Weights of a small transformer language model.
Size: 12 layers, width 512, 4 heads of 64 (1 for keys and values), MLP 1536 quick GELU, vocabulary 16384, 39.6M parameters.
Training: a variant of Muon for these matrices, 4045 steps.
Each number is 500 + 25 x the weight over its row's rms, rounded and kept within 0 to 999. Layers, rows and columns count from 0. Numbers have three digits each. The size before them is the row's rms in percent of the matrix's.

# layer 4 MLP up, 1536x512, rms 0.0703, rows 377-427, columns 256-383
105:479536480526487471528518561479488511539445562495500504477563487497488529469504476494512469479484517535485504477515526496521501500495488451497481484503536483537509482524493505500518478520548514419480515484535518504499502532481522510507499499487464489498515499489522504489527452476478481491487481541492519508443493483514494473503551497464448517506439508503480508494542480546491492526494
105:516471461465465500457478469538466498508515499500524492487467488539506534547485512494484484494496491468503538498488478519490526531526479533506454471519524502512465511509479493491503484491504509495524489529481521500508553523539455509473465477467535497507546504476502492471550504526481516481540447519492496511502501502517480485471511496480473495506500484526542495512470497494522485503557
101:503527477510478494477548513494504494542510500501513449516537472497497502469506507518497469462521528501505472490540503476510470529454496500518546507503524511508511483513477471513532504508488476507490468539513497476522524481546460478520523490500487517518492474500501498502493517505473485528445471526520560544485523488485543512493477538496481510512474513481541499495525506476473486491486
110:516529517444510437512526507490502512525498525514523496467500514512496440509485510458528519551480493505534515518501479443509497516486474508497471475501498531549476494527502502506494456483510485532458507520509495503547467485481473499511466506516526516529510515532506480517499530510547490532465522490462466481482516475494489491495516487510488542475527529544537520497499477487504504460498
096:509461535532505509536537471504465483520504511506490530517457567524496501454475515515522498453489513525520520478527495478516501493495432492507492480529499544542522504508488477475490515468502484471492482463488460453469484509528496517521532444487495520489508505491526512512534514478490503524500473509459484508508493498525487464498489478486496530525557512494499474508486493496447464448504
086:540581505494525545479502480497497510502537500492533507508508497494511487509526519491506546461484528492503514534532498434505479452479494484474518490505494498497481471525466498469480489493514481490483492522493487514494580501465492546510494536473480483504483520513451477476525497513560510493544516520510545525515492511510475494466479517485514464520478493482514474508518502461433515532490
096:516483483451487510497495505464530498493514501461530471479470473499493503554456483479510500518481501481540494485506511544504502556478549528517487458503496509491485501506504460496511535485519523478507490483518492517526489515490486490492512474530510498502609520517505533501519480497498494479526493499478480554538486492509464461475493522457507493524504509501487485488541487471468520475515
089:514507477519548511476479496492505511459457511502479514489489515550506491508479526495524557535475533512502515494538492510530432501515488493508545548540458513467524444519504475481480502495502511476518525519519539486470497504510502520509498494511531518505513435488472515497509466472492480493496501496479498471484504529472504545528478495497521528477489480510515485500524516476524499527491
105:541535502510487535469512501486496445527455504430525522533509574497470513497462518504493479497472504506493505509478512507491488524472495491536511519502492488466492515502531475516539514471496468464534490496476484500537487499505465487507541514488488483505521493538519500514550506434511526529507496492531486487488468474495440476491521500517518497487475464481522525537555458454497541507511
112:505460466491493547471492487506475555468496477489497514471508591524531522511509500514503504507492468467502528503503515516480511502549492482534521516510483447488463511512461499560499484554480503503546536532475488503502517448545496492469455521472520489493539498489476495486486546471479521501478477501495473517515484526464505478545500450472506472513480487514496497501497477483560479512549
099:511492534524515554507533570575478510558476510505492525505503484515541504503498498453497496481512457474489460518483517525511502496527496515531469550515478520517494428477491478524432521516519501504476506522496508515516476503491504535491475527542497532486482469499461506508520529489487499474498518517527509487498523514521543474523485513527487519508500528468524503500486492531464498507541
109:461492512480525497541489480533483488458530534504480515533480487514485509516473494474537499501500560526481450508529503494513487496496508507527511548500496497482477520469493481488468485502485508453493495507546499535472496521503522553481550531508498465493501531502480507451464498520505485530502516458512512522504480475472499463538546559491534484544483542523496474529452576508445473497486
103:480513485484510464537468531465469547509491492477514487517543497492498470504549464483519471511488544481465522494495494466551485466523483491505506508553468519512492452510540486528493508502523505476501453511516485513511497525522506453466514458460501497504456449588478505503471522499507471515494495470513575525515518453478499476479489511524481532488476495496524470515513469499493510538490
101:521540502513516518514494525491451511519492580494505494461540486494511516505510521532486509548539540495516489467463533458501485498468492514486464502451500471522495452491460473490538507491463502543500521539493482500547486504454523480443499472506488486541487443516497512486487497483504487494474486486489504490496495511538496556527495437520497519496510486508465456505530470502499516479489
091:533534505466496507465525484517552517443538500474474481518514515491496496496504491526509531490498497518499449474480478531481484516519510521538518493451496518485483494500484473543484504522437498507465442471467497467509484516463504450551463488491463518501535493499471521516532463546510479494474497465550475575452494501448477475508468489518517491467504536508517501538501505485515502487557
118:528506498518505520514508499464528484486484505561451491487495504490476492516502518532516520495492469523535499492556516500482497515470486511465475485536507463528508533514479470465498528501465447509550522513498518480495511483492516491547472506485524480543496521503476531516502475486508483497470530486544507524517491509471493511449483478464478538493460435524491506488516492486499529493511
106:531491523477495496419507505490457513466539493530511435474496506494493442511476493504500516515465519511533528494508492500435511535509436507512482521457500512525515518507528451503499504483507501492518484517508519506483552511540524533541515503478531523485473439501512519504494528499480514497491474471536522473455469514503508490511504531529484445499477432543482488468500531501467480461474
095:481540512493541474526496513514555499475471460503493528514462519508489496523491499483538511503454488491509504489556484545513535483482458546486498485447553501484511485500506519530510567482497480497482519521509519464465511476483485535537498511492500445534477483500466504489481491501493509501531523465461502502510473499450494502537498450492495532523545502495529478519469501476522520485510
095:469529497554487453517523527537534495511510486485546514519539472475509491464512509502460517478534520495461529507480549453501520482529479554508508485502562517519465455473463523523527542469481513523487476516510510486500491500483521517490495540467509460472496565509500514522498524534507472479437560514483501470533489503513496526479483550501480496479492500490514490502533525487538477507476
100:526530506535509525481486492489484525486542506488451480469470499507483496495471478497500512524464505465512517508533521534517525501506476495502461516526494500500511492473497511513493494474465505492517491493490473451538519480475507531518496480528470525527501515478482496510492467491506501539501520492432533529485491510455472469479476488537505490475450540488480554522506564467517508501516
107:506496485532495515470526526521558528463496535543483513515518477482518473540543479507482491499505567494541510455537488509527520513473514507496496477535523512464490492475468492487501547476481493503479464472519503503492482478534470483475518520501508526510460481529426544525492494468540470506469486503511492468499489528488499501483557469492481506546508479526524483528528470506506478482500
103:523475538486502480541491478545469492528521512486458508506475520500499523553506489438461500537498483505524520500472514494504500516524465495508523503538504454494506515472469529433486487502467491529498517491483492505474506511535458468466509504498536482512483514475494490491492432455484533480472457477442522577516492474505477513454522477484514478493527484510485497515480532477511515501505
097:509451476510481518476507505487491504524525503507502493486553496500509519511471489507487503478505479490479468492471472471476499504467548496552481511516506480517529534537514523533498563523546495497496476486431487524458479500468503527503441499486523512490485475513534527524497494547487508475494558483399496508510515508526465516492480482466499517510491516536477496524440481495496473487485
095:518516538505500490468505502479455543508531426512512501483479501498533508515469471535461505476487487488455543523506496511519512503534485508492491523522513474486503515466505482509508523529508534517516487480544480509487504480564457469542531488491458480533504462487468497494489497495522513477504534465506508505467501481501529473498498500435513486517516448455478548420486510507493481491500
102:482569481495515531465526509483518510531484503512506494471483485518462459521501510518494510480513537513511478529487489514529518514511503504484504492507508531498496528513446485470500507484501477465481516523511492482557525460467486471515483513508506528554560458529488513524523536517534503501471553512491527463500499521538490501486482505508523520527532503468477449517477485560535513492503
101:488522564505512483517513523535487523563479509489546466480500497518474469473486516453473500496502512511463460512486481531518519488489498509488516507480539522515523519491476494452509523480529528480533486474536525538536508434463476485514465527510489505519485552508508492542521489500535517538543496512501508466506473493500561508485505496472498509520503542497523533455503543548507452474514
142:516509466515515494564499496492482469512526524486474525477506502463495481506493480497513500508507480499543467552503456499500522457498527527528482483519472470518520487510510541544514524481501481511496535489486492507501568481468480530531493526545503530471484529478507491517508500491466504479485487550502535510507492501488498502502506490490509501502511488524460481492507534526546450498476
086:512476468482492496467478488485480522511526500504411494538508501523502466522466513535508490474493503484493514530498523514475542529481493491509472535502503534502513526494452473495490475493485571514493500502491485460490486534486522502514502431499516498489515524526483503502490421504527489477422473494485494546477535519500506475539516491483570485531510476488465522486487470499498526468503
100:541472521486505512506521506571515518498487490492485484447521462466482496529503508487463531506545471489457443483454476480526469480536491465518503515519523511509513529510491511455469531535455486497466441454492489508465510473510489475485502516521513424486497456506485508494525535529558495499488493497506523489489499504520473501509490483456447514496520439490536480515471555479467489480535
087:467505463510527482436460477518485472474499492521486534486553571502509530541504514499490511506475542517455511457503494513511495499436522506492522528534471511485497519485492499529479544492498541475495516528536477452481509529512456519484512511516456514480483500494510466503492526521493512500486489484515504490502504473495480515519502504470502494477527496476494492439532517429456521497524
106:505495505518504524526470499538507500519494499494524509512507481518527528510492527515555467514470512518512508471470543487471476491535518553493465515518518514478511465524458513474503494482515460494495485466490518495502483486534476511477456450555462516490493516486446479503493529503497496576516479488463484508555509504490510459542488474501531491488498456501532474518495552508514514498480
101:480538491496481559509479535506496468518491546528553477480494468524456511551536485523490526517479487518492501519525505507532514497513470508511527540513503507538500529546476479488520507521502489511488505474533478476533447513522551528508516452487498510519523468505519450502515520500507517475525514488503562492501474487512500454477491518480497511512471512509499487434502453498438501524476
095:485503500478537487524469483476531482483506521525486471499497502502512508517446514461480455530441495502488502509499491503516439508472491503460499480446540553500482526505478502461484440537490511491519427477509521493508486494518509510517474461518523503502472412528495472429486497503500506522480515499530509483498508500542448522516489494523507516481494480547527487504460477453441521521515
098:483509488523504507508459507498478487477502515530483486469530548497538513506509539484549532497453509478511528527496523475506488501523508510541532498491511514481445444503515475505500538510509482504509480483463485477465482462528503533486517536477439505505486455475533480473494513454481489469465467493519510508489491502498524529539547500524496529483553470495473467500485490472478524509494
108:466502523513492445500482547479485497527520508510435533505486501495455493506508510529540469517528465494514503492483474533546509511512503518496510506511505504478502491524484508464504505499475512520512505537484531476491451525479509500528508511480512498466499467530499493496495492495473474531536491510495515477474480515466462473470494490521514491484486545587455507529431501539500526527494
093:473526488555484487484514523496521522508519549544528457505470551486495545523476507506533496520522539518496485541491489442525516472451481518479491472495509474526521519499527484488519477524503517555480498459464476521495510518541510501510538491450509517479536467526541478442558459508495478470485500504512518485496497545479508525544495530457481490511520499497441465507465534498484531501479
114:473535500492514498451529528504583454491519526462511505479537484517526496514474478507531505528493499456476484536472490464509501516459485535510531506470511511533506483515542520483500472485488499496468521529494474486486489469543505479504499470503512469465544493567518515489461531459491521551478509546537544524530475498499456499501501514508518451495499478442543519540495486511456462517548
099:532488520527495493494503498483475497486479490536455500474489520543485484494527517495517465512498500497498453508510467504477500472457547484538534535511517485487470490506497536496506508515541477502482516546502515508544482503520521499504462478485499497501493505487539529544475494486487506512452496490452514501488523495433487464479497467498494541446453481545522494456488529484498505498450
095:499512474507510500501496501529536562492453482518559469443520490498470489505508504492493499517503490479486463520508505487458462499510448519478522536499474509515463516502440474510503533530513545491479515486467503455486487477528482529481484460461506550498485524524507494490462565501509487487520537472459522541524485520443491491479461496458522530485474512487472505508485553501503508519471
104:474552512534495524516477561542519504467503478491457527497506491522502486443467515529499525466498563453494517467503473500504475488472503534511514444457519537529481497513505519475475462503493517497507514530528494497517464500512499522499584495532475505512476519474481518517549471510510535519512440496517489526507505494514466478499515492457509475502522519537507487479504503520492501559512
096:500484511502505530495514498441542491532499511514522558508519517515476484520529482502514511506476515496533466529474506513529501517523493500491478536525483514512482446500466471490460502532521517549582520545521569505500498478520495530472516526482493516510494493484449482524508505499523464542486494481497508510514492458542503486511489508500506518496483557474464514472549518498465483524528
102:530469446478460454494541525464484544453475484516540517503522518526548492503447528483540484514464519496541496481468491482456508537515449479476504507462480517501497535506509482497495483507506473499489511514532479446490475504499472493535511504528470498521500463575452511528478493499486513465483487497461466491497491472499495505508524465483499504532462481463481513538502521530452453511537
098:485505522491490544478508498481520513513526483511510511468504511551522490465450489491495478530485511430488511517519504458493463555501511557548517534540446523521497485521522500467471524515490503509524482470478505467523493508510507512482500498480487517468497510484454504488475542494519446501476485480520482458467490472446536497480489534507478435503483499486521482494495522513472503471477
102:515513479491521459516548499463491483542497524481537483493503478500510529495472532488497469485509506480481520516511491497514445525483493467516526513540495519568466521518487542489482464534525494488475539474515554474480504456498513534483529502483509494493514468516523481487516484529547558496478461483484504468487468462498497495489476455527484535518491508481483486485470474464501480449485
103:477511450463494520456522523470497511485495509505513478501526489506492521519522503468501495523533529502474536517534466496475477515478493422497486511508522477521514494496492488476513486502499507544500504522494535518472475500466498442517486483498491520521530520495490510518526518510520535518469521469432510499512505506511506499466498503495494503478498495487539479463533490474498446492493
102:488477526491477505504495471507539493497477511493518508498495494519499445518539470464479501492553500512462502471534517476484505477550467473508517491522492496498488510476466504474506520482509488483504501522452496477506516519508485460497448431476494457480464492496484515511548499496530495488513480538506504495522497492503526534498544508395446504527494481491537474506510510536482492492439
099:436524478551539489512516471514466499513517534539489495512535536535505498479503476511495499510495508515491533509454487506501510495482524513553512485531558498529499505495493509521497550489457487484497535517522521508490488494507526503486483498523475456526476488476509485499480467509547459483537496466498497488488468485499525498540530519544531465468519552502527527469449493499490523536482
108:478467530511512500481502505509464519508515516500504519527539487491502536537495549511481523512489440517458457444480512450523498515514471484494510509476484539492437501507468493539471487499465525514510536473513505482465518506523516512525538491529520487468482498480542490476493505519510497512499522481523482497503502516477485460449554445471498522523495526490478514475515489510530505516508
109:530505454448518501473483464536515502566506528501497478502532511504500490543512497477494508507491477491510499503498472483497496485468500485508512503496512467519505536513528525511495473507530481536496503477469491499493483475458484532482529483434465501506494482491482480485454467496477473536521456462488466503503497487522472506487468477445461466525480477508490516533439455541501524508518
089:512499493493489504506511481512474530538511500472508462562498521509492493470479495493507554496430476488461543530489496535493465506503514434495504508485514528479540519523452484519518490472524525522518454517498462466489484496482530504508530462507502500510507504469522529528539481465490479531505470475497499511498465507495478472487502497531497493493518489515498529515493558488466448485475
096:463521457472508504477493500503556518514538512493534473490459504513511499552491447453437484493458524468505550519503496485498505474559529522511465528518492518498491473529496468477486489516507515487515475480516464515513501488525538494521466547496486523491542494563476477531500543527488516526533525470535505479500462470499503471496483546502493525519504519504523491530491521514475455515486